Weights of a small transformer language model.
Size: 10 layers, width 192, 2 heads of 96 (1 for keys and values), MLP 1152 tanh GELU.
Architecture: LayerNorm before each block, learned positions, biases, tied embeddings, normalized queries and keys.
Each number is 500 + 50 x the weight over its row's rms, rounded and kept within 0 to 999. Layers, rows and columns count from 0. Numbers have three digits each. The size before them is the row's rms in percent of the matrix's.

# v: layer 2 attention value, 96x192, rms 0.0336, rows 12-22, columns 0-191
# o: layer 2 attention output (transposed), 192x192, rms 0.042, rows 12-22,108-118, columns 0-191
v12 108:526512438569571565556499503525482551505435514532504511588560550520446468401479557560474556554499552492497522459388504509596496482467503566506465604546509431586572473508477514606553507508537502552433463452537539511496495486476543491404472418604535518545515575537536432567340495475560532465502510473395514440411498468549523532532500504458441525533527521462397355447558508505426479545486493443458432594398474473430441428514520510503448466525489547437492508447492520544484426501420455527411468538401514526550532508517567513512543542553533548574502451568586456523522496444537530515
o12 110:528476484564499448391567457493409549559476470472564432505506399539374452489459445488494502499524457438478414563518487589643457447487477433503617481492575454511462548525479547465557487503524463549552557551467383543493458505462529490474575592419560502573431508473452490515490482538480395507522512527566513595547575501489460516452476477538573522512559450539545557484519574420536556445549508562451541470458556567441545486573440467523516586521530514588468451466506496534429506541533449436483473458494575476580438452364499517478520448453577492419504517419517511477521571529466480474
o108 097:378591509396565524456468516402537492482584582441571466518409586417526486484524501438527511507508424549490622609523533553389475483502482592440414424498447576447384518494591453436439531493477510472553566495449550468545484496480484451483441563551421376463572403508532561462554501490522518489521477503525483427456496522455577464429492527468456448439465475532495572464493466562487478508514392496506526491572484421536513449482423569505499546459486499470538519546465459446441565523483501546540494482589533469439569479532459499530413442489429477491458477510480571521529488444521435479
v13 101:421536602528515502471559502543490544402407507565547614469491455516526500518460524510494489476414508503527493493552491568479434513616634469486474540525399537532474525497615471493438548478382493468494537518442448507475438499490441555478596577495521457497505624510509485483461510375383511479416516535443484501367565481522440396500455571532480524529479579467369418476459487525538532531442530563485458494401451463490430412482489515421510476540538516545557506510541434533538538492432508447480473455574517397537471453517520549471423521532498487513540543441451475464463490503468507520
o13 104:540484479456599526394498523480431487512460549475484387490451496574443520463535474546556476457569406480540476518506595530608511529417455526504541447492510501507563609570463558505537521567476437499445419463564542409549522497470567556534449414485517526600508448491514545422531413439527546517560521475555467459505436463576553564486478374436508400481550440497524564498432457547542531528580466436490479542464382596459567585462424502522512512466450479500625543469497451388448538513499480487539482521484556503465455490482462467524514478508519575462485436481511583526605544518510502461
o109 100:544444361464467450577422497432495439520530533462473488527549560422494586486488476525446484545513531455474494500497494343494496502494405547514437492488570536464518438470438542511546509421593489465487587482560497578465429484448593484399548532470550518447442489590524418562446476556519466504568524517513533495528549561397522460515529502545566599451565548532557514459544550474539476486505486519480606538554618436538568459549548477605436507508529494433472478515533498468534449473488465563513622551519496499576491535463599447488459600458521470449483504546495474623518529423507530478
v14 089:559496538548570453538457556451519482567420471480468553491486522436425391527661547465470421521462519425499424553503536514568524468507488566563525485489478506531509474583480473557404479521520555611468508448506394467539452592397583468609476582465417511564518468472597472464463578531498489429435518542530528480479545621485517499534441541478551461501521499498457550584412507477489452474543501541468452494523443386507521506482570458495483496563538446503458514514481464564547587525539459513419443454504437387574479496486449553536497497457530517489458462480544627498518427460477437464
o14 094:466491574486555420465512443606495561488510516518526419400531518542517478432442477547501467419509447563565500538432451474569456466471480490442448489531440498504559540531507535395620518494537488448518419507570566525523626424517505590439582491603485440512453452525471536590464431607479527506514436537486389564470567469428524465494476538562518464463434485563464458453504469549425411475469435476550551535443463512403437490560470474480492494426470475471509464555535546465500509440583485521566520495526515551495535531598524598545525530480537521568490512414511404525423415485416462481
o110 094:464553468515413544460510474561442535513539532502515520593449535548451570501421430464539556461548498561449488594522534475438532566483505510518536421489564470455482534440505434442522562633484459610560509570435561466426474547528510470501445484584557544452567494526441520522560419528601419564568602481497470510422527473463530484592542497531487483480549521524549513499555508492521552567518455488554589532556480506555596487550453485538482477491567556595589536516505559450447459573462534487543452470504574524417421480441527424453442551535470473577537501459503474531612528576534524621
v15 101:607462489499565510536427515488585485544516418419469522544473472525553483426550530563479426550498469465511477573517519463482422445469453487501552537530466471461423492364516566518514541427607407500553485549441533478567502633420449506505467495416427508511512479483573585549480548560606531579563460502564413490397381525525517489497574555438479473480531553500463515526429542535395450506537563504481536507516449572536514582482474574618491463503531440546497534407573492508480591464532482498468449503428447532560539491511551543543514483481445463440485500594528557512529449512468539549
o15 107:476538427520473489497563480582517483544558399432478465436537485399499494580519547443450478435423600562500534547536467539551569515528517493523472525406455516497504461645519533448468441527508548530444479488409449531483445424650385569482628431589521449535540518443459415474495501500475404503377475462452543501567593548466556482539437455486518583536491481484529493489433534455514528520427518494457475482489543454545488515477541508526477501533518536437472474560459535559483375529531549479483534516467488552500532517534474416381437453548429440434411518515471542506480531532501439541
o111 096:542509536409533524564527488431510513414465530505597568536507475592537484469373341552535508514494534573498492370528546479431436474440578603519537487545512538493581479508451429497493427612462523461526470481567453548434517478470538391430478506572519554421474540477454534441469496452461461422582489490460510575496549466584526532463449497544529395495445552515477515553613478486522455507558517447522437464505465478430556454495483424517513537415460561567532412534456498477538507511439540459450503443437593446490487492464432526449468562464544521535617510464504449507522526465526508444
v16 097:559403396517465523539475445572498473557457488457521558568509417480420494497556446445433563567523516499480455560552537539453433575472490576481552425527552447492563464488422515488462421499482437493470465451429493544455512506526518512502538429526437560445512459441445474458491549467561506479601499550426586516628411445569497450434486499554491605476466627494511462544472523489444512413546326509591454570465478503504482568491477477498443497422452544396601462489575523533495509456606478465514451472521567468504481467487455470507544535418465522549533508491559492530570538499501550532
o16 100:465467477503463528517495591514606384539508408564456545486487473550553536506511515485510503477414566512488460442395432482567537501538455489523508487406506428504432580462509524594527521555437432506519488520532549491548502486495414457494531495485545420469535469482519500648560400532454491412474485524552471450415486604453497616460497437443559488480468468458473509491532571456457486513472513542506499493531448380483419474523501500536661520559437453538468559430399520543471517554473565508560448572444451587548491588527481590428550552485451528528514487511502492441391477444508495514
o112 097:482521562478578498513488532458504518402568502535425457528488555401493471512493503558527368423572458447448599423537445498415436426481522441489522562488494467591506516545558378487467490503534619467538482540513500470437487536423534479493476568460449559515468509584509454503476529478463556585430534481488431486501429507478550496532573549475513456504547432457463546482532399514570426515446576465442516312531539435499495443560564546459434501512526477562409546566422519470492456441533452494451495475434472474437564463460539443476401434550452519494427437490451467506546486497522527458
v17 097:603497602461539471502445526579514463441420587498508516443522454490577439580520478447542491499476501553507472517390452508481540414501578460507489486436568415486501402436504468485458555554543456476465479458477450507485565534613373468484573528452584435586532498490444523409450475521534549514557581497483477507498553602509513456526512493565496426558478457481518506467471476516493493435520476501447506489448416561474537448482511451382453419531636493498488484515457508582524406568455519563502501421510463569434516522602484412462537494395529472509452486559470456481550418428538513572
o17 109:395419481545484497494494484459506486405506525522493451542495479499485487428421417513401525457499508408487580463449504372493496524403431484434399386562533452491548470485515524462482451544435467528479479478502575441580434540400540538505607552544466549482474483496574535457446491468542572488424421430492450496482453382572486557519548567450554524437391575560474514501476418508546495552460490444560480532520439457444514526541475578430511525528512528502460457508511409537517468466519477438424491508521456410474511448506548470596456486580491506563501562563439517510431529571479389485
o113 093:517509474528579460468540520467542487609483368498522539468544550559497574495477565495513467457501578530550419503566529579482442534467519562576584588413408562492423567654449513488531437460569484477537565605440477528563574436552535489476476471543432498483489471448468474521564479639479392451473445538482524464485503475418513524438465491457468533485522504439477447501473541449530510526446629528543446448495504526557479520510479461584498586520431556443484508469454584456387595496527493471552534521445575512532488478421535544427468506580493467517468503514543572523493547513433485468
v18 103:603569485604477512480495602499469483589456501591482511628446465468514515579509522515457444430539478478500403388515437461463482521435556528568484534497548534496579557422439546587421477492463611419479467538493532538552492519434530473473533515487458485490396509493485532478591432586514482565486460564461518578517508536523459486566584441432505534504519495465538395458536493525515391490557588476474430484467452567487508498571513439535528471517483565473481484501501638488426445496454429506477472543562481506560413511466439547426465517498498538394562536492523446430486455502473549596
o18 105:432566509382539555576530414508546511474610573508586495495571544511523559523432447476592572578471497591454443498435568524426587500410501467513505502509490576555435606594520530505463489605537514556602484506478491430507463498613504454521474476575590541530506551463522497505447510581467455451546577534455489423507476577541503510462489523518564486443480459540494477578438500479431494477477481578532516448472448463401580435443542425459538459463593482507511488547507462489473581545576499546488558458441501573477492494496545566462547536443437544527456557558431525549535515433462528442
o114 101:500450461513475467461480435470451557548445446428509536364497502432514444487584538498441517550488505437514591536510581539577419504538500546350571394512474434412488446554461435454512478443521373466398481547520475521533518490554427567424456481511526512372515500607564468542450503413505544412446461468567453490526569494419442475468464465475530450556429563557480527476520490533561583505491501500497452522539534521550426519460431550480453551513470484465504520497508398504525509499465527415474523526541468423539667505563447453491554435463500495521456444463527527526507500513533467462
v19 107:525522511533473444504468488453541548452551467525521580517557485498517461528476495525405558501476441458558531415566526502555515480462591660508445492478378560512601521480421462494490482557498493473555385457512395483443472518489447492514496521523461581571438492477415522458537464455546468524434567473469547430546448460457587542516508463466484520526511560484433529514525498467548481419511498614536526389456472488410522529453600504445539498563450505410491477557563629608499530433499545566462499519613598471481512405486456443538519508535496518565519476435549535425497504438540525575
o19 115:479452476560538480515575521513530326490528502465553510416459419463554626451396472507425518482532538447496546488531475510447480507473462452459551529546544478503418534587443462559472546521487516502470584555526559486543485451497504551537471460557496513498459532509521554515503574542539467461526455560490414454439545593396500489443477548496483476538513535562521482468510501509564568509532557444367518548620425494615507531536527521425460543451603447481449462363485472433493516539407513512526470473487494505498555526497521535506424510429444547466464518545471491702475532439483520479
o115 091:420538416401486507471449562505421566552537530528407437478517592475537470455549534433605507562462466558428476522450495533515450521469435444508515486507577421504437446414596552515514451407483411485536493479395559496459498516476500569502431496490471490448552476593491463506516487516437553605501546466557528565353485486554492434569516515488537481480446539481519526550510486522461497506585433341535512532457514520417452426456478536528447511473471530538600538552427539457466503573582459469469561428376498473487528477477484481500510487417510476464460437548475444553522421546438528512
v20 094:562454520435422456545543461574569559504488444557618448524487496530471518494509492585506519453491490465479576573488516473497483486508447549559546655548573546524492459540512431549507513563466530519582505592498456503362456547480474539446454589500462527528526514553543516524505589438544498436477524450468515512498548482567502447499493486522459543487539463475526570472466503620600622448531440463514576530534471481505425545410424455531495450512476523513533616545462530523564470532552402529508539572505489492463496396481573605513471481444435426580430456551457542531434598491536442453
o20 099:555519488532504499518576478544441521527487502480478491459409481503462551515552539488528476501502467431461529497393498573493453515483517579595487565499441508489609542439545586449495503527530538493382494468559480562600613427610566441540595572518497421526536432471462513568574406506489569468582561465449484513479423512484379493473516462549503510489549463582498419439533542507562478511475484561540495433489477552534551574546566462519526593621496523591440417529517490516481489581467592410457513408533422547508524530496477486470520494496545544525577518554587515472536426575519530488
o116 095:436466519536465560519429537427600487514517479435490550481543507427548497428422538490505568542606549520536442509562568529513543512475509462452482422494476463513485471455574528494474544515592471586482531461452501480496421608354536564551457408493526517457403545409555409439430564499422557483465495519553528513466503436484530571406520624512499494522502621468467528491533491500419481520489459439596479674504500451495511458512454480556491518471526439514487469474414560470514497437507570463525498555513573500528452541546397438570560516556498529506502517488495450436470483442459488585
v21 103:477541459470585459505541501610443535523499490537507560479436435511527535543542454459362521401465563542527503475500459574499526497452591475547467436403540468578543475448524519451519509456583474480541366405499489553459535546451528612419535588516537477430456553432576442479499511422495474511492490516479483535475522488363451557561583521507542435518629525469417484524515555508565513451584517549494568545556539585528542546461501537508457496503416510397534546453521498474567416438519485520503439480549498568626524515520440490520559536422526510509494590496469489517468537573491474513
o21 111:486504576517508579461498529515498401531473594495519378451537500453500504441544573594541467526469452473497536532382599481469481479508462482451442586533516533497492510585494532476528481458528523556421504475518529524487477541508462379559499472472472490652481494436460412540464585547506543461475582484485514495495489408567453489455428508454504494552472359457618539550545406545460465553437573469533465520499401440500547475576442397548501494461548554434542455509519592499484609526457440544524478482472528447415535499536479513529472470559540506538515387443492477599507515451522548533
o117 088:523543529443440525540569500459555655464598507534432532509585490550351475487448433501506436553532460406487560442511471414537501500534477515478537575535508374540545468493500459461431434587398614543506567462487467457390475551507464592455466511467586543523523498532556596469529545502522460571534504551544434460519502537497416469473508529538458526461490519549462438474509521501462571438499461429515474533507563385528418457405571608515581500526437526592445517582537506478542506544501463500502516543549517547506511513527557476525489472470515477467507477546478562524586504420481412491
v22 094:489521513564596528480457557513586511513540411526493462447515497467547518443460567550528528552610468504503565462472546480564564491428522455488458452434503398556445383494545521446534444489491424427455480510544548422543666547477451494596516512487490460446544485519508508403496454411463518536503561447524449443533515576466571468493454530488504579578588440495585520555509533492454472473506467544506540540474514537432468574527588526547483520567488632494561541481445460513438400583510573437459482469461526535443410546567578429537472559453467476517442522542575506438528526499451560481
o22 105:502545476519474479398604589478446543426452493521556635643495514472523467552516550529501504498448512436446523558390409503493506604512450528544468540587528527476564499437515561529461533482447555534549495453496523519454498551489587471499549581471436495531562636489481536506579551527561445433517463615582523501515493503490512488432513548554495439535567565552472541492521417460610480520491558515471500562502473532480494372518448532570429524461491465545489519483498455540513609419576484523558498498492491505409511427477486567404522547521561450503527582525457515572554419529541472496
o118 087:479522600477517508483505455482476510569518550606509549557529467553487532481457453453447475499485477545537498529546577548573458466546484526466609512540531555448415496500491371508544566576567534506453527586553474478426453438510413483451491378484519529595503507476492470512530508519481510535505451564476546588498487435554493478591491411525590443436416462433438469454484479535443550507499447398439492432508553484547524545485420443437530471511476423428444477484516580456529487480493534579589487531459450526633551450513503525610521451525475498485480543530507469570389561498464361428